python train.py --d_model=224 --norm_place="pre" --positions="rope" --rope_base=10000.0 --qk_norm=true --bias="none" --parallel_block=false --init="uniform"
Each number is 128 + 24 x the weight over its row's rms, rounded and kept within 0 to 255. Layers, rows and columns count from 0. The size above them is the row's rms in percent of the matrix's.

# layer 5 attention value, 224x224, rms 0.0701, rows 208-223, columns 112-167
size [ 86  91  90  86  97  96  89  94  91  88  93  89  97  91  87  94]
[[114 147 170 146 111 159 126 179 128 183 102 125 146 140 104 132 126 135 111 148 126 121 123 135 130 126 133 132  98 135 167 105 171 117 117 143 108 132 117 108 143 148 146 148 131 117 170 133 113 124 126 148 167 140 106 131]
 [ 93 168 118 110 113 105 139 131 132 133 144 179  42 140 114 135 156  78 131  90  85  83 146 120 110 194 110 126 143 166 152 147  86 101 144 117 175 145 113 108 114 135 122 117 112 140 155 132 147 130 119 136 137 125 126 126]
 [127 166 100 134 156  96 138 154 127 139 158  47  88 156 121 111 114 115 136 125 101 178  90  99 143 118 121 108 122 113 150 107 100 158 143 100 166 146 125 139 152 123 159  76 111 106 151 111 134 127 118 132 111 142 120 119]
 [136  84  84 155 114 161 107 118 135 111  96  98 199 131 145 160 125 126  98 146  92  91 126 156 142 150 113 132 114 153 155 101  94 159 101 141 135 195 142 160 105 109 122 120 135 147 121 135 103 144 129 114 146 184 141 115]
 [119 132 112 138 126 120 119 100 109 148 142 189 122 131 160 147 169 115 143  99 150 141 144 133 116 122 144 113 112 113 162 153 108 133 127 118 157  98 137 101  75 124 137 140 106 131 143 118 101 153 173 134 118 131 143 155]
 [116 122 125 104 133  98 119 132 133 141 114 123 107 127 152 153  72 138 126 101 118 115 123 146 113 116  93 154  86 142 161 129 105 124 149 110 132 117 101 135 131  88 167  89 158 148  69  75 109 162  94 126 114 129 128 106]
 [115  87 143 149 137  87 145 138 153  76 110 124 128 118  99 128 192 153 155 124  86 141 145 128 138 163 136 139 145 161 107 155  98 112 155 135 110 113 130 102  72 108 141 106 149 137 133 133 119 108 123 141 123 149 101 104]
 [119 162 125 125 126 139  84 134 136 120 164 111 128 159 107 102 126  73 158 103 106 199  85 137 146 148 145 104 130 115 128 115 125  98 121 104 109 101  90 103 193 130 135 112  82 118 149 112 158 130 142 128 120 134 155 107]
 [143 135 147 127 128 126 110  98 126 152 150 185 114 106 118 155 114 169 149 134 151 157 122 156 130  85 143 135 103 148 115 147 164 108 162 114 111  45  95 146 142 132 130 134 119 160  99 127 120 150 101 133 144  99 149 128]
 [146 129  98 155 135 179 115 116 118 130 135 118 132 118 153 158 165 157 121 117 120 102 147 140 134 144  95 114 114 146 132 126  97 172 111 120 102 168 141 122 117 114  93 136 142 109 116 158 117 141 165 105 156  89 140 123]
 [ 87 139 118 168 158 112 133 129 148 136 100  72  91 137 111 141 154  97 172  86 138 141 160 120 104 128 109 120 128 108 121 122 142 124 112 129 118 216 150 114 113 119  90 129 137 118 154 170 118 105  96 139  83 131 119 129]
 [147 150 126 111  97 108  98 157 137 149 152 127 104 112 118 105 132 116 175 157  97 116 129 126 112 149 122 122 121 112 169  87 120 126 116 119 146 131 119 109 130  94 153 138 130 154 130  76 127 125 105 117 109 157 164 151]
 [169 152 127 126 164 136 133 133 127 111 158  79 121 106 102  97 162 163 153 147 113 113 146 146 150 139 123 104 109 150 141  97 112 120 129 108 143 145 104 132 103 105 127 163 131 103 168 140 129 115 149 117  81 147 127 123]
 [ 84 137 125 168 109 149 181 143 137 103  86 150 119 139  89  95 135 140 120  75 122 112 150 134 105 102 159 151 122 154 172 125 125 124 126 133 145 118 136 134  88 137 106 149 129 142 124 164 141 100 120 145 135 124 150 132]
 [125 110 127 152 135 107 138 155 141 162 194 200 106 118 103 142  85 100 126 161 143 134 121 101 110 160 119 135 141 127 109 148 126 113 152 119 119  93 135 115 133 123 142 152 146 152  89 112 127 125 128  97 125 107 110 105]
 [105 155 140  37 143 148 106 130  99 110 168 150 152 118 121 120 117 109 162 150 105 132 124 163  89 148 154 181 153 150 145  98 121 112 135 158 119 140 134 131 109 143  83 122 119 110 157 133 127 119 151 147 123 163 141 128]]
# layer 5 attention output (transposed), 224x224, rms 0.0671, rows 208-223, columns 112-167
size [ 87  90  91  83  97  92  85  93  86  90  88  91  96  95  83  90]
[[144 108 125 138 137 112 156 109  67 137 142 136 119 142  86 151 131 120 108 133 121 122 132 132 106 133 114  95 138 111 153 134 118  99 135 152 121 143 108 100 157 139 130 135 143 129 144 149 153 152 111 112  73 124 140 117]
 [150  89 130  97 115 186 136 119 114 122 120 140 155 133  91 134 111 126 100 133 149 126 125 173 111 120 169 113 127 121 139 136 116 116  36 114 121 111 123 126 127 109 108 126 124 148 122 131 106 114 117 139 120 153  98 114]
 [176  62 134 107 121 156  93 135 103 129 124 112 142 125  93 111 145 144 112 140 133 124 154 155 146 133 138 112 134 143 121 125 158 104 139 137 142 135 119 129 127 138 154 168 128 169 130 131 159  76 133 127 167 122 131 141]
 [131 177 156 120 111 137 111 163  89 156 145 149 132 145 130 126 149 165 148 180 107  87  99 144 136 122 152 102 126 125  99 149  86 155 116 148 180 162 139  89 135 122 132 114 107 138 174 145  87 122 146 104 141  97 140 140]
 [112 126 112 108 132 144 157 129 107 135 112 152 116  74 126 126 129 129 134 144  96 100 139 147 127 112 111 165 115  97 141 133 115 106  50 141 106  73 178 173 127 113 122  82  96  89 120 104  79 122  95 120 105 120 128 113]
 [179  96  90 146  68 170 120 131 140 169 128 123 127 166  87 129 181 120 147 128 111 140 100 142 109 101 119 112 129 139 133 134 129 148 136 114 151 145 101 165 117 114 156 154 134 122 172 158 128 148  80 164  94 178 122 151]
 [189 128 156  97 130 167 138 112 136 115 145 142 161 141 133 149 125 112 148 112 148 163  74 150 159 118 169 150 102 132 132 110 163 109 114 149 115 122 159 156 108 122 107 155  91 150 170 138  98  93 136 138 142 123 138 126]
 [150 104 154 115 150 121 144  83 134  92 113  73 122 100 126 142 172 132  97 159 150 131 162 100 130 143 165 116 159 165  94 120 129 101 145 156  88 114 120 125 126 149 150 157 119  97 124 135 135 120 125 125 126 109 133 130]
 [119 112  82 158 183 107 153 123 138 120 130  89 109 115 155 131 152 141 148 123 121 154 145 100 164 126  95 142  92 138 158 146 128 128 176 110 105  95 124 187 141 101 140 116 115  91 117 172 110 144 123 110  98 127 136 133]
 [ 92 201 128 129 101 144 128 158 147 141 155 151  86 136 127 168 152 141 169 148 141  98  97 140 146 117 153 138  96 141 118 159  89 104 113 141 151  93 138 124 137 134 128  87 121 147 170 108  81 115 140 136 158 163 134 112]
 [160 128 150  90 105 151 137  77 141  79 115 153 154 162  96 129 112 124 129 128 153 158 157 134 134 113 161 131 153  66 138  89 111 103 115 124 174 127 119 126 101 154 117 163 124 139  88  94 153 152 137 117 158  91 133  86]
 [117  89 106  82 167 113 115 150  98 132 120 161 122  81 130  95 186 140 115 159  63  74 111 152 118 104 138 110 138 137 104 156  91 130 109 144 123  85 162 150 139 129 143 147 132 106  59 143 106 101 125  82 153 108 149 120]
 [128  98 136 123 121 128 136  95 125 131 117 139 131 146 103 177 140 127 119 105 115  88 109 128 142 160 133 143  95 129 145 121 119  99 106 144 125  73 120 136 116 137  99 134 142 123 120  79 108  73 123 112 166  93 167 106]
 [133 152 147 101  45 157 151  74 119 102 116 112  92 144 111 143 136 150 156 128 173 165  87 112 105 115 121 153 118 143 138 100 124 171 122 151 115  88 110 183  81 116 125 137 131  93 136 138 125 162 103 150  83 145 117  88]
 [121 110 114 131 173 156 127 154 147 140 119 136 135 120 168  83 141 164  95 138 115 108  72 131 163  80 122 134 129 126 145 131 168 147  95 109  84 113 123 140 133  64 132  86 111 146 100 115  97 120 155 134 130 150 106 141]
 [106 132 147 144 163 146 100 126 129 104 142 145 109 109 149 129 190 108 133 147 117 115 105 113 149 126 131 122 147 136  86 139 121 176 104 126 103 130 143 115 132 114 112 169 157 117 110 144  84 164 189 123 171  73 122 112]]
# layer 5 MLP gate, 448x224, rms 0.0689, rows 0-29, columns 112-167
size [104  96  99  97  97 111 103 106  97  99  94  97 107  96 100 104 105  98 101  99  99  98  93 100 101  96  94 105 103  99]
[[119 161 133 130  94  69 135 102 139  89 143 134 145 126 109 119 142 124 109  92  97 123 108 142 133 125 105 116 121  88 133  93  86 175 153 132 139 131 123 119 129 119 110 109 133 133  97 140 133 142 143 124 147 151  59  86]
 [153 157 113 125 100  76 111 110 134 125 138 145 149 143 148 139 120 121 130 127  85 122 113 144 125 113 102 152  88 150 140 149 111 108 138 124 174 109  89 140  92 137 143 151 121 138 137 122 165 135 137 131 105 115 154  84]
 [121  95 153 144 115 166 128 123 121 152 115  89 146  94 172 126 123 141 139 152 120 108 111 141  91 176 101 118 173 115 129 139 146 157 134 129 136 127 135 167 163 181  78 134 119 103 154 116 183 156 126 131  91 130 143 122]
 [130  74 111 112 180 128 187 154 129 144 143 147 152 125 122 108 146 121 114 111  91 114 120 167 134 106 133 107 118 160 100 143 125 108  87 148 160 129 156 124 124 140 129 107 160 119 160 146 102 112 112 133 128 153 130 101]
 [146  98 118 122 115 120 123  80  92 125 112 130 161 143 149 105 115 107 109 125 131 119  83 107 121 139 167 150 129 108  81 151 126 106 106 145 158 118 133 119 108 126  98  99 142 110 150 185 145 147 127 117  93 109 130 107]
 [188  98  88 197  99  95 135 131 141 151 111 168 136 116 112 141 136 119 115 163 122 106 121 136  69 134 137 117 131 142  81 100 106 125 116 152 103 156 135 162 134 155  81 149 145 116 117 136 170 146 121 117  96 144 133 131]
 [169 149 107 132 146 123 118 155 151 129 117 100  71  93 104 100 115 153 103 153 129  98 103 113 134 133 113 140 110 114  91  94 109 105  95 167 166 103 104 165 143 132  96 181 144 130  91 131 125 107 111  96 125 141 124 150]
 [110 139 154 121 109 123 102 133 110 102 117 120 164  90 127 140 129 109 164  90  95 144 118 163 118 142 141 168 132 133 111 128 135 119 145 139 192 146 147 103 137 132 130 136 153 106  79  87 157 102 147 119 129 176 124 106]
 [ 87 135  88 121 139 100 117  92 124 143  95 178 155 119 131 123 100 169 117 143 122 130 117 141 126 202 105 152 141 114  80 101 102 118 126 133 148 164 162 149 159 143 149 108 138  66 144 190 121 153 115 141  93 120 134 100]
 [121 129 104 147 137 149  96 136 141 130  79  89 143 147 100  44 111 131 111 115 151 172 142 173 111 115 131 157 152  88 136 124 123  91 124 127  89 159 138 180 144 119 137 131 102 130 149 153 152 141  88 110 116 140  85 162]
 [105 133 129 129 123 104 133 104 112 151 183 133 147 139 162 111 130 144 134 112 150 127 131 158 127 115 101 140 115 152 151 140 122 128 120 138 127 119 147 207  94  82 165 135 149 109 147 165 181  99 123 103 137 141 115 128]
 [ 96 123 131 161  88 136 107 118 127 162 104  98 106 108 164 153 145 134 139 143 121 107 114 136 125 166 125 127  78 104 113 157 135 164 160 133 122 190 158 101 152 128 123 132 152 122 132 102 130 122 114 131  88 121 126 142]
 [134  99 124 155 181 146  91 116 166 139 109 170 147 144 158 118 121 102 112 104  91  95 113 154  83 122 119 184 155 117 112 116 105 133 108 147 150 117 161 144 172 131 117 153 132 152 153 151  67 113 134 140 154 112 139  85]
 [157 147 156 126  94 100 134 138 161 136 121 132 161 127 128 105 146 112 117  85  93 128  65 139 130 126 123 145  99  96  85 115 149 158 165 136 105 142 104 155 106 161 150 139 124  76 122  97 130 109 115 138 125 118 120 130]
 [122 138 102 107 191 157 133 109 120  98 124 127  98 110 170 107 110 106 108 130  96 113  96 143 113 131  96 132 167 130 149 127 129 162 142 158 139 140 119 103 129 139 150 187 147 102 133 131 117  84 162 133 178 113 122 131]
 [117 124  68 116 158 127 127  51 135  88  98 135 155 123 131 155  71 177 120 131 114 152  92  98 129  95 166 150 109 123 132 130 104 128 112 126 104 130 135 149 141 142 133 110 165 106 130 140  91 143  82  99 170 167 122 117]
 [ 83 161 100 113 145 122 146 115 118 136 132 109 124 150  96 129 165 121 145 133 135 116  79 113 107 141  88 149  98 143 112 111  79 110 119 128 132 168 123 201 158 108 136 133 138  95 109 138 130 114 113 123 133 127 133 145]
 [133 140 115 145 141  81  79 129 184 129 138 123  90 105 123 147 137  88 141 141 129 125 107 106 146 191 119 151 122 148 108  81  88 132 143 128  97 174 176 127 116 109 102 105 151 172 151 175 150 138 142 118 113 116  89 129]
 [148 124 119 152 134 140 116 122  79 111 129 160 147  90 134  96 117 123 150 136 129 152 100 140  80 112  88 163 171 133 148  80 110 158 107 164 159 147  97 113 154 143 135 175 134  98 156  95 138 129 126 159 108 155 142 134]
 [106 144 122 182 103 153 118 126 120 122 163 154 129 123  96 137 161  81 133 127 179 149 135 152 143 119  90 115 125 119 145 144  76  88  65  79 126 132 152 165 144 117 144 110 167 171 110  97 120 153 166 141 126 172 129 149]
 [128 126 112 111 158 106 128 131 115 153  98  96 105 114 135  95 134 110 117 165 121 114  85 141 135 161 129 171 138 144 106 144 104 155 138 144 116 102 131 116 136 135 132 112 170 128 137 124 119 106 106 129 141 122 102 132]
 [133 155 112 125 149 114 114 106  94 178 127 133 127 126  93 123 113 123 162 138 132 118  64  92 166 145 126 107 135 131  71  83  87 124 123 133  91 139  89 152 129 118  95 101 128 131 133 127 131 141 136  88 120 128 133 126]
 [103 162 101 148 153 135  84 127 138  96 105 105 161 130  75 142 197 141 136 145 138 149 136 150  91 130 160  67 135  92  83 111 112 159 140 125 150 146 140  89 179  92 113 112 118 146 146  99 125 153 155 159 107  97 134 130]
 [128 127 126  90  87 128 153  93 143 113 150 132 123 127  89 100 154 122 117 148 141 133  75 117 155 161 114 111 137 114  81 155  49 129 147 158 158 113 135 169 115 127 102 159 137 139 119 149 145 138 105 117 156 146 130 136]
 [166  78 138 133 120 118 119 137 127 123 144  94 150  96  98 134 111 129 133 126  96 154 119 187 120 160 149 136 103  86 143 157 141 105 125 117 166 113 161 162  91 196 146 122 150  78 138 147 114 118 120 123 100 128 113 128]
 [100 119 149 161 147 136  84 108 126 132  96 173 132 121  72 117 158 144 132 132 172 121 106 179 145  99  79 118 146  98 116 169 123 135 119 134 146 167 150 162 136 112 111 147 133 167 125  84 151 147 147 151 104 130 107 126]
 [115 113 137 120 137 104 146 112 119 117  53 133 115 141 101  94 137 151 148  83 125 122 146 124 123 152  73 110 117 147 128 133 105 106 114 139 154 135 113 141 139 150 133 187 141  92 161 170 160 131 118 125 115 132 131 129]
 [152 116 125 190  86 132 150 110 167 142 155 116 150 142 128  86 144  86 138  86 140 102 105 145 129 129 120 109 150  70 129 124  96 160 131 156 164 184 160 122 134 139 127 143 107  92 125 114 148 158 122 171  92 140 115 181]
 [149 143 108 170 120 141 149 143 161 128  66 147 134 138  96  81 135 113 129 143 125 128 102 134 128 127  91 144  90  75 126 117 138 129 118 114 147 120 113 131 110 136 139 121 175 130 127  94 133 133 176 172 130 121 120 109]
 [119 131 124 129 125 125 127 130 130 130 124 132 107 119 143 116 140 137 153 140 141 106 124 131 166 107 126 109 121 123 129 138 145 137 144  95 122 162  83 127 114 150 102 154 211 189 165 145 140 133 187 106 116  96 139  74]]
# layer 5 MLP up, 448x224, rms 0.0703, rows 0-28, columns 112-167
size [ 97 100  93 101  95 120 108 108  98  98  85  98 106  98  97 101 125  97  97  94  94  97  88 101 101  90  95 104 108]
[[111 130 173 138 104  79  83 160 177  90 148 143 136 128 100 150 151 142 137 110 152 127 150 138  97  86 151 109 127 143 114 129 123 136 130 131 112 160 130 159 116  85  83 146 129  94  97  97 138 134 120 124 130 116 100 109]
 [103 139 144 131 111 148 147 128 132 157 124  99  99 128 138 143 124 111 113 166 116 159 124 122 129  95 151 128 110 114 140 204 126 157 132 137 146 139  92 119 128 140 177  98 145 139 110  97 151 161 111 150 143 105 130 153]
 [124 107 114 155 100  90 118 112 129 112 157 143 123 127 139 140 103 149 154 162  84 117 109 130 138 121 181 112 105 127 157 186 136 156 136 138 120 148 115 141 111 133  94  96 167 109 138 132 120 148 133 141 123  79 154  99]
 [106 126 101 125 170 129 180 111 156 150  96 114 133 101 131 135 177  77 121 128 106 129 117 116 149 165  98 117  93 154 140 155 110 141 132 129 125 153 168 154  93 146 144 126 119 144 154 128 115 143 109 121 117 158 125 121]
 [121 109 119 103  43 124 131 192 106 137 130 139 131 158 148 111 112 119 110 113 173 160 135 105 144 140 112 145 110 127 122 109  93 130 117 124 162  83 101 147 131 131 101 142 118 131 108  94 114 161 167 122 143  91 129 132]
 [144 134 115 107 170 155 126 130 153 132 107  73 126 141  97 104 126 148 131  91 111 141 103 153 164 118 184 148 119 108  69 171 120 111 137 135 106 128 139 109 132 119 137 119 123 170 155  93  86 143 153 123 127  83 145 160]
 [112  73  97 114 190  90 133 111 103 137 120 126 104 152 103 156 120 104 171 155  96  98 133 132 139 134 160 132  67 142 115 122 158 126 162 140 120 116 149  96 108 140 119 181 142 119 140 116 138 126 136 135 166 113 137 165]
 [118 123 113 141 104 125 121 119 119 123 183 134 139 142 111 159 113 151 103 121 123 112 104 150 156 111 190  63 102 138 158 164 131 138 113 140 109 167  72 144 138 110 129 106 123 180 146 157  87 122 133 146 134 136 117 106]
 [118 122 115 107 145 122 147 190 151 138 129 135 140 153 147 116 110 103 141 128 104 150 187 118  93 102 121 113 116 122 175  82 161  89 132 153 157 105 140 166 152 135 165 140 152 109 106 124 102 109 131 123 122 119 112 133]
 [135 141  73 145 138  90 106 106 123  93  87 134 141 164 129 138 132 186 119 125 113 131  94  94 114 151 117 131 156 137 151 122 102 106 144 140 112 171 130 165 136 147 108 157  96 133 142 139 173  91 129 150 119 127 123 142]
 [127 156 146  93 117 107 118 140 128 138 113 134 151 119 147 115 170 130 165 104 129 166 118 134 119 145 105 141 124 110 135  78 151 160 139 129 140  95 137 122 109 151 122 119 128 143 102  93 139 102 127  77 117  97 131 121]
 [121 135 150 172 123 133 155 136 147 128 141  65 115 140 164 140 118 125 126 128 126 120 129 127 107  91 109 132  90 109 135 110 147 152 132 121 110 194 139 139 104 134 100 128 105 136 147 135 151 133 158 124 121 108 128 130]
 [121  98 135 145  78 105 147 139  81 126 118 129  93 128 106 139 139 154 156 103 154  87 142  65 177 146 149 101 106 121 140 156 155 120 122 110 168  86 136 129 100 128 150 106  85 135 133 141 170 148 100 139  90 104 103 157]
 [164 139 111 110  86 118 110 111  55 108 141  97 129 116 152 121 113 118 138 114 121 140  88 137 127 131 127  55  89 151 149 129 115 136 156 104 108  98  75 125 138 141 102 116 136  92 146 122 147 128  76 174 122 137 113 101]
 [136 164 147  93 107 105 129 159 150 187 105 141 120 155 124 119 152 126 145 158 169 123  65 141 118  86 109 125  93 121 126 116 116 162 120 140 127 150 141 119 192 140 146  97 115 155  90 147 129 122 126 121  87 141  58 132]
 [ 99 109 112 135 173  91 110 114 102  97  94 105 141 143 165 150 103 149 186 116 118 104  74 114  99 110 141  91 145 156 110 129  98 138 100 137 104 133 129 143 181 145  99 146 115 117 160 117 156 156 123 127 136 139 128 129]
 [121 162 156 129 156  91 136 140 106 109 124 130  95 100 130 156 147 101 136 154 166 120 122 150 155 146 129 146 181 141 121  95  97 137 113 116 129 117 155 133 137 117 144 117 127 144  71 129  91 126 128 115 129 182 130 136]
 [107 114 132 122  99 154 140 142 149 165 105  89 149 136 144 157 151  87  95 140 176 114 133  92 148 117  70  87 126 130 139  96 110 122 117 133 171 100 152 157 180 114 112 136 134 133 111  98 168 118 122 124 125 147 128  88]
 [120 141 144 152  86 116 132 159 116 149 117 109 110 105 122  81 124 126 101  79 107 113 135 139 142  95  92 158 138 121 140 151  99  72  96 170 117 110 146 128 148 154 131 154 151 112  90 130 113 143  88 118 121 155  86 120]
 [138 128 184 121 124 130 130 133 155 131 137 172 113 123 167 110 160 134 130 134 131 145 124 105 144 137 119 123 133 148 124 132 148 137 114  85 132 127 108 123 157  82 138  81 119 128 154 149 110 115 109  76 119 150  80 106]
 [114 109 125 135 172 122 100 100 108 130 123 129 117 150 142 161 134 125 121 119 169 133  98  87 143 126 128  86 124 181 129 114 102 102  96 100 144 158 140 141 188 131 115 115 113 130  98 138 124 153  94 158 105 151 101 114]
 [131 121 113 118 112 111 151 134 126 112 162 120 132 146 162 162 143 156 137 134 151 155 152 125 180 158  90 144 117 124 132 191 148 131 138 112 157 105 132 149 148 115 141  92 126 159 133 130 114 112 122 136  99 148 146 100]
 [107 104 130 124 131 150  66  64 100  85 119 127 189 148 115 134 151 104 159 144 107 174  98 164 125  92 137  92 110 122 117 120  89 143 125 134 137 134 112 119 130  80 127 139  88 130 126 135 108 190 131 135 163 103 108 156]
 [114 144  72 181 132 107  89 162 136 173 145 134  99 115 151 156 117  89 132 146 116  91 150 111 122 174 139 126 154 133 142 146 164 175 164 152 107 165  93 112 147 113 169 152 145 126 146  98 113 143 175 128 121 119 151 146]
 [165  83 135 115 128 109 128  92 129 123 137 154 156 183 158 134 102 105 167 124 142 131 136 136 122 174 151 103 135 157  89 170 114 117 119 131 140 133 167 114  69 122 122 120 165 149 124 111 120 109 141 116 116 110 124 127]
 [159 124 162 147  97 127  91 135 114 153 131  77 140 117  88 132 141 181 129 150 134 123 124 109 131 126 155 103 124 132 133 112 113 135 117 123 136 105 131  97 152 111  89 110 103 163 141 148 102 142  94 113 112 103 133  87]
 [124 137 109 113 107  93 137 185 132 124  96 118 124 146 110  92 149 187 158 105 131 150 186 118 108 134 179 123 102 131 152 103  95 113 102 127 160 136 106 120  97 113 145 119 149 157 102 171 143 151 125 117 106 157 120 130]
 [ 79 126 109 130  88 167 138 166  87 146 144 104 142 140 112 112 144 106 122 111 120 153 116 105 146 102 106 129 150 138 105 145 123 132 124  93  72 176 159 170 159 113 110  93  89 144 172 126 128 131 102 137 133 133 125 153]
 [124 154 201 140 127 119 158 149 138  92 158 145 163 138  93 152  75 106 144 187 124 141 166  94 112 138 115 108 115 130 119 101 116  91 143  77 122  84 112 120 133 160 127 136 151 141 137 105 157 146 127 154 140 160 153 121]]
# layer 5 MLP down (transposed), 448x224, rms 0.0566, rows 0-28, columns 112-167
size [105  97 100  95  96 107 112 111  93  98  98  97 108  98  98 106  95  94  99  96  94  94  89  99 107  97  93 109 106]
[[129 123 103 146 136 146  98 105 151 128 113 111 122 148 126 108  92 117 109 100 121 120 147 123 107 127 160 124 143  86 132 101 159 121 187 129 113 115 124 145 123 159 179 152 109 164  98 134 154 117 127 130 157  63 137 166]
 [151 118 132 128 129 148 154 153  96 159 123 114 119 146 147 200 134 144  85 125 141 143 118 118  87  96 161 137 167 144 153 142 135 126 136 145  55 126 120  97 125 129 123 127 110 155  94 121 178 126 130 148 132 135 118 113]
 [112 162 149 101 114 125 104 148 135 137  81  85 110 211 114 101 153  91 131 138 135 121 128 109 143 127 100 157 146 133 125 127 128 149 135 149 137  96 139 136 129 152 137 162  83 144 122 136 156 126 132 117 154 120 101 124]
 [127 148 104 149 114 122  99 118 104  96 127  94 116 132 112 125 122 112 145 123 119 135 120 148  87 132 160 134 147 168 149 162 133 118 132  67 142 114 138 104 129 168 116 147  90 103 139 148 141 172 108 130 135 123 163 182]
 [149 155 179 169 122 125 145 114 131 136 137 151 127 125 169 118 130 140  78 138 130 141 140 146 145 123 122 115 118 124 100 108 159 128 129 128 130  94 131 145 123 185 116 108 140 117 149  92 124 168 117 117  80 134 162 177]
 [143 104  98 127 127 146 117  84 103 100 130 117 140 125 137 130 132 130  99 161 121 154 113 130 145 162 160 116 142 133 121 112 102 128 135 139 149 167 121 117 131 140  84 118 120  99 145 141 108 116  96  97  95 128 116 130]
 [132 118  85 138 134 154 132  81 114 119  81 131 127 126 124 155 128 153 146 125 114 123 118 174 149 114 127 135 125 147 119 137 128 138  93 148 107 110 121 171 140 185 157  61 129 110 150 114  68 119 115 128 109 158 132 108]
 [156 142 133 136 186 120 145 122 178 125  46 147 126 136 136 175 133 122 157 132 118 128 115  90 117 105 149 159 107 131 135 141 142 123 163 143 167 155 122 135 132 129 122 139 124 127 109 103 146 123 101 143 138 101  99 146]
 [104 131 130 101  93 108 114  72 148 123 141 141 151  98 125 111 130 151  90 126  92  86 122 142 128 169 135 154 138 138 120 102 147  90 144 148 132 128 146 125 121 185 131 111 152 137 140 176 116 141 173  88 102 128 122 141]
 [149 149 151 124 155 109 152 123 104 116 157 115 114 122 159 118 110  77 121 112 140 133  98 135 130 102 123 138 104 158 128 141 133  64 162 129 120  75 154 110 112 139 121 103 173  95 140  96 100 152 138 162 116 159 131 131]
 [156 132 132 137 106 160 134 128 127 170 110 132 159 168 118 137 127 138  96 143 154 123 153  90  91  91 111 115 118 113 187 165  85 119 161 114 126 157 130 133 151 115 113 128 119 109 129 124 133 147  88 135 119 162 132 128]
 [125 140 106 105 142 125 161  89 133 104 162 172  93  92  69 120 168 172 113 107 147 118 138 122 126  88 156 115 160 121 120 126  88 148 113 165 159 148 145  95 125 129 144 108 133 145 110 113 116 108 120 137 118 103  77 125]
 [169 160 183 130 154 109 162 124 147 140 129 139 124 116 127 110  92 119 109 103 111 120 118 150  86 118  86 102 134 141 109 142  85  82  85 131 106 123 141 106 189  78 150 145 133 111 135 138  98 130 145 123 175 147 163 111]
 [112 127  92 136 141 128 155 155 145 134 152 139 169 130  98 149 188 108 154 115 162 149 124 132 125 112  89 187 140 126 130 164 118 113 115 105 153 113 108 127 148  92 146 125 154 140  99  65 160 121  85 183 129 159 132 144]
 [119 141  93 162 106 134  91 117 155 102 152 120 117 108 145  86 137 116 100 125  86 123 137 136 154  99 147 110 128 188 107  80 139 136 159  95 127 163 120 147 125 128 115 124 139 118 145 114 144 137 130 137 177 142 161 121]
 [121 155 132 130  87 124 118 154 155 188 155 113  93 151  72 115 156 110 108 184 146 124 147 138 124 137  93 121 128 160 140 125 148 115 155 135  99 109  87 120 117  93 121  97 121 110 107 123 124 109  99 134 132 121 121  95]
 [152 108 112  91 103 145 130 138 153 109  88 110 154 167 124 132 117 116  97 127 118 146 104 156 157 114 112 149 115 163 112 139 111 130 121 137 113 127  88 144 133  71 141 121 108  97 121  98 117 117 133 139 121 112 113  52]
 [173 114 129 152 115 100 137 128 152 117 143 121 151  81 120 115 120 149 154 117 152 127  98 176 117 160  96 113 107 128 102 136 152 134  84 135 136 148  66 135 128 137 152 107 119 126 106 126  72 116  99 103 188 111  89 136]
 [109 131 109 133 104  98 131 131 129 129 154  82 124 109  97 132 128 124 129 154 139 162 118 110 105 141 162 139 133 141 108 103 113 114 128 103 132 159 187 138 144 132 130  93 116 137 125 135 128 104 129 124  75 103 149 146]
 [174 127 143 115 130 112 163 128  99 131  94 110 127 142 118 143 125 137 127 129 110 153 110 153 147 105 119 150 150 145  90 134 129 151 118 141 125 146 103 141 122 137 101 196 109 109 116 144 113 150 123 132 112 105 101 109]
 [ 83 100  88 138 111 137 111 144 174 114 143 148 157 123 129 136 118 115 112 159 123 116 101 135 117 143 136 143 108  97  93 122 121 119 162 109 126 111 160 130  94 141 177 170 148  90 103 120 108  91 163 123 129  93 134 148]
 [146 111 137 144 118 111 121 124 111 129 116 135 143 146 140 158 142  88 141 188 132 105 102 146  70 129 148 109  86 154 149 135 118 105 118 183 130 141 151 123 123 125 151 130 155 136 152 159 138 177 150 125 139 132 103 131]
 [149 173 153 130 135 147 173 132 105 167 137 119  89 136 154  77 117 126 131  93 130 114 162 127 134 126 132 161 186 141 166 142 129 136  98 164 104 130 135 117 151 161 132 173 149 111 116 153 125  98  81 101 125 111  71 137]
 [135  73 163  61 116  86 129  88 149 128 152 139 115  81 134 161 101 133 126  90 152 157 125 119 158 135 148 147 131  96 113 133  90  81  67 126 141 103 127 144 107 134  88 108  89 122 167 128 117 102 130 118 122 100  95 132]
 [135 113 121 135 142 113 118 145 108 143 155 120 133 144 127 105 124  82 137 152 106  68 151 119 138 127  97 144 161  91 103 142 123 120 148 164 104 100 126 137 118 108 152 128 105 116 117 110 156 154 157 121 145 121 112 107]
 [163 106 101 161 130 144 153 166 145 107 121 137 121 144 105  86  92 120  71 103  99 104 146 165 130 161  98 119 108 159 132 124 151 127 165 178 127 145 160 151 142 116 158 132 114 161  99 135 127 109 118 118 125 142  93 127]
 [112 102 106 136 102 123  88 120  86 119 120 141 163 125 129 176 137 111 101 124  95 115 121 126  90 140 118 157 122 131  85 169 122 143 136 121 108 163 175 153 154 128 128  65 138 146 106 164 112 101 129 161  89 115 112 148]
 [120 160 150 154 126 115 125 134 122  64  88 131 162 148 113 147 121 118 111 172 161 140 139 136  93 144 158 106  91 130 130 145 126 144 105 134 189  89 116 123  67  82  96 140 180 127 130 103 114  97 113 122 133 164 144 121]
 [108 113 138 115 122 134 129 113 132 142 184 113 145 109 145 159 114 182  90 154 114 123 138 128 122 112 152 130 133 127 120 132 155 110 125 136 126 129 140 138 156 139 120 119 116 139 122 110 129 179 118 116 138  96 149 120]]